Weights of a small transformer language model.
Size: 6 heads of 128 (1 for keys and values), MLP 3072 ReLU, vocabulary 8192, 79.4M parameters.
Architecture: LayerNorm before each block, rotary positions, tied embeddings, attention and MLP in parallel.
Training: 635M tokens, 9696 steps.
Each number is 128 + 32 x the weight over its row's rms, rounded and kept within 0 to 255. Layers, rows and columns count from 0. Numbers have three digits each. The size before them is the row's rms in percent of the matrix's.

# layer 5 MLP up, 3072x768, rms 0.0335, rows 1778-1788, columns 128-255
104:108112079101141152096150123156090153210159127107143173129102182104123158162163138101119070158132138094191170099137150118159104154136159135107150168092124097080164175090151116087170162126153126167172171182115148179155161097065175152100122113150122030140160150168062140097122148126178142124158141100119148111162129140124090137097103143127106183115179145093130148154135070148088089129122
095:099056150114143137086100145095121120106110152128085119135100112199122129165203119162088166092138105158120126151170095164091120115091126120110130152071073089169143138172121091155154012111172137125152088134111090146157130131103110164112084135119166119104092134091150102170121177193126134099168200127139127135161094140102152191158154140127082131127137116096152098136129092126155117072099
089:140165145064098095107140160097111047060037187160118178149199127176091142153140090090093125128124109114106116123168116056186159113173133126135111107121198182114135165118158153119147097101141158076125150102133142129129123143126094130088136107141115177114152159125088138117151162116105077053097122099124115147124091147149109147133099093131075130109125174112116146197133129079137138146129
097:091151074115071116176140175178108150127126194146100116164061130154126123101094090108092093079123121113112169134131130118096161091117137143130081207134080093172091092119151159192051159131125188107128132084104196134134123183086124124130179142090164104078123143120118123098061086147120120105076087129147122185151142131117187168061181137171126124125119145089133112093115099145131077088143
100:121138088122140058170156113072127104181207111121154142083126107132114123115140144097143069155167120171085101125126112122139137134156172156100134116106173076140102122119093114140120124099161135141196107161155129129124085091161111112113110102102164086064090100114151152106183087182099133092121123134138109147204177073127127095130121107070137136158148155123176082113183146139123172163183
115:160164118103119147158058183153140174174134124163143087146137147178067111083078140149190161192055161218109119171145133139117110089126144110149149142169080109126066111130091142151119142128114145148098121157133136090104170157084104111155132108134201114177121153153106152138090160176218045117089160094141110144077065116138085179130126121145128153109111167147186126119125131106049081136103
101:073127094116074093134113139167090171161135148088150119092156151082145163096110115111150158094095129099158174086142099057155141172152173089077076137133089035129157123137125111152090098152191147118158158103123126131108183146142121132089133113083153136142105138173146096154138145160121089147120134115173113135171106151152145096120076112088183098121103141164111140146073121160155113150136
097:102120132120121119094107128141140101134139112143157153162144161150108149136172100149117151150144152172115135131132126173152090126104092109135121207136124099177140116121136163214130219101074095105148099137067081139149107097100140186128159161126050117122105078123081126105197142118154109082107096110088121137166096102136116074124155130182145070173130130079124051124116108132081165120132
096:140096116143203153103115175148144168119123138109192128117198125147141170108101098090139160125122201088072090151101135129054139088090145061054175098118100151137111144163138107104103098129092045124150129121174165083120141124138171097134165173098124141101132162074085137108186086127119128119134053143145157089118126126177091139132097103148151127115105124126137144139131091100113119110086
096:066096117107141097121132114136163158149150143073082111100213104073181118063107096168121083147156152110175127090124092139153169174140165140111195071111128092109151160191111182134101137129028117183093060194109089091165141200107171080143076158124142148110161125157158172141161094095123127166176129207089138158105114131145100107148119093128127086083096157098166116130125132087095105100165
097:107143114180172116120179113163119126126137128100137079101151109124161114107126156103175233070162139157175201144178104143125208120095118156137070121071120127161165102103146133177149133120130165110106218111186059144113108108162167060115142116130111207161080134154113174183144139099096187130120117107164114194116150108085108137171112128121126070189145161124135141143109182122127132188167
# layer 5 MLP down (transposed), 3072x768, rms 0.103, rows 1778-1788, columns 128-255
113:110118078144128154113115152121109115120123154176166087182127092149166125089098119128108124157107144115153213124160112180153121081099188122137085113113122079145182169152131128157108082121141175162122124098114152200115102105161110105149121164163066164114148112139138109116118189129072113132115091116164105162107102197052118092121140149125099117163064128111100110106123123140129093114231
097:079113092125148176169111163143131092128137128092128133177088167117122096100080159194081137141123141091102116167137105172124177107069070105040114109112091157129129121150130070124144131089158150104126127141182145234168151217152095109176103084144093150083105119110165179164121136200127143150150178137125085123170147161137130135148082134126113102151183105091161154107104098138123124130144
097:153144110132119170136175103103150108087081091140104144109103152145101140182056178110163086134136154100177108108109142150147142119255113066116142112106170074149139132109102044113133181163118131146111165107149187161139145116135180137077116111122159126139146162123160134121106129086123155121108139134109096125124186091114176101131111115092162112119145143149145171128155140125131117128127
100:080157200088112086108127081174120132156152080099117170093130146122117119126154148091124184142139156099163122124118152121151152087171074141061145116156141148120138127123153140155155149121156150160090142075187165117055099088156138164098138144176135119154127092141090131131098109213082106153180110135116145074115145105096107115143126152115064120083088147096145103119149090106092176092134
100:156170105169148181105122082103183123150078072110100130141131087119148118146104144051118172154125113116129169142086221143176091154118121143123100134129161196122127098187120094102113110118128185179192123086024119151114140143132134138186167108125082148142103196153111143129112155170128146092146106133113140049109131103110134065115196093097114153118111070126166116171137127151119107131111
109:059091128079132032155127092111137128154197135086104090167134142127119114121161117104113127135162162164122060130207132132125196074042164171155084166144117098076096092145131139182066145177100096112134131178160115173128112149128116098130173150115104118133097147111109116140080146111152129182115127139099062099083091109137102144114180107130098114173071116121105143147168113135116134167120
106:159103122149071119132205079083180147082090198116156156112118144157122104063071123169152188123205075020157181176168192106134123062062175112103142129130104144116114134123137204086119106112156191122156103120153176106088144118144110104164132176109137138048153133146157142104131108099116124118154095152132162106116155149077109105122147123180130128179137096153114093133097075103159102134109
099:146165089114156084136142104093130127108133167160148161162084133122081107140121187137126121103148180094189150107155141130090158087173122144123179130135155149087068103106072070125141106153103129176174137132184207071108119129071105188128156140091102159131123100087128181138119102048169140186179105127119071140155138075086120092134053126147080149084161149138122175153112104138131144128111
093:147137131037144108125108118074162152102077136098123120108122158076144199115044123162125111105116190124096135078172147154176106137166102108150134123126167110121111141117051081107118143085133098111149139136114168103114129080121087172139150178112127090091114135105066121142124136120093152087164139210125135145159146098147141131098007140159118109109103047088115155158123112145155154166167
092:178153132135109108132145136116087111101127098139174173116095107100165119151150143066160150103156084057137171112146117152200153162251096122144114150123110165124112134135108136094133209148182122107116081088128125200105184098156110164121149144115145163130163151081117098085092179143094113058097147127122116146093169051135099087131077091147108158078096136148130191093120178035162107114118
093:116096109133088104089095061107128164067140071113132194105142156098030072121143039165109092119052143101109090174143098125149085114190168134131203145176159095199068187139154109135188159102118128104123154100121110172108194111084079135137179081094129091097140137076111102151120073211119130081155122083116167181075145127145118129186099181105148141136136098124082126131166195094155097079100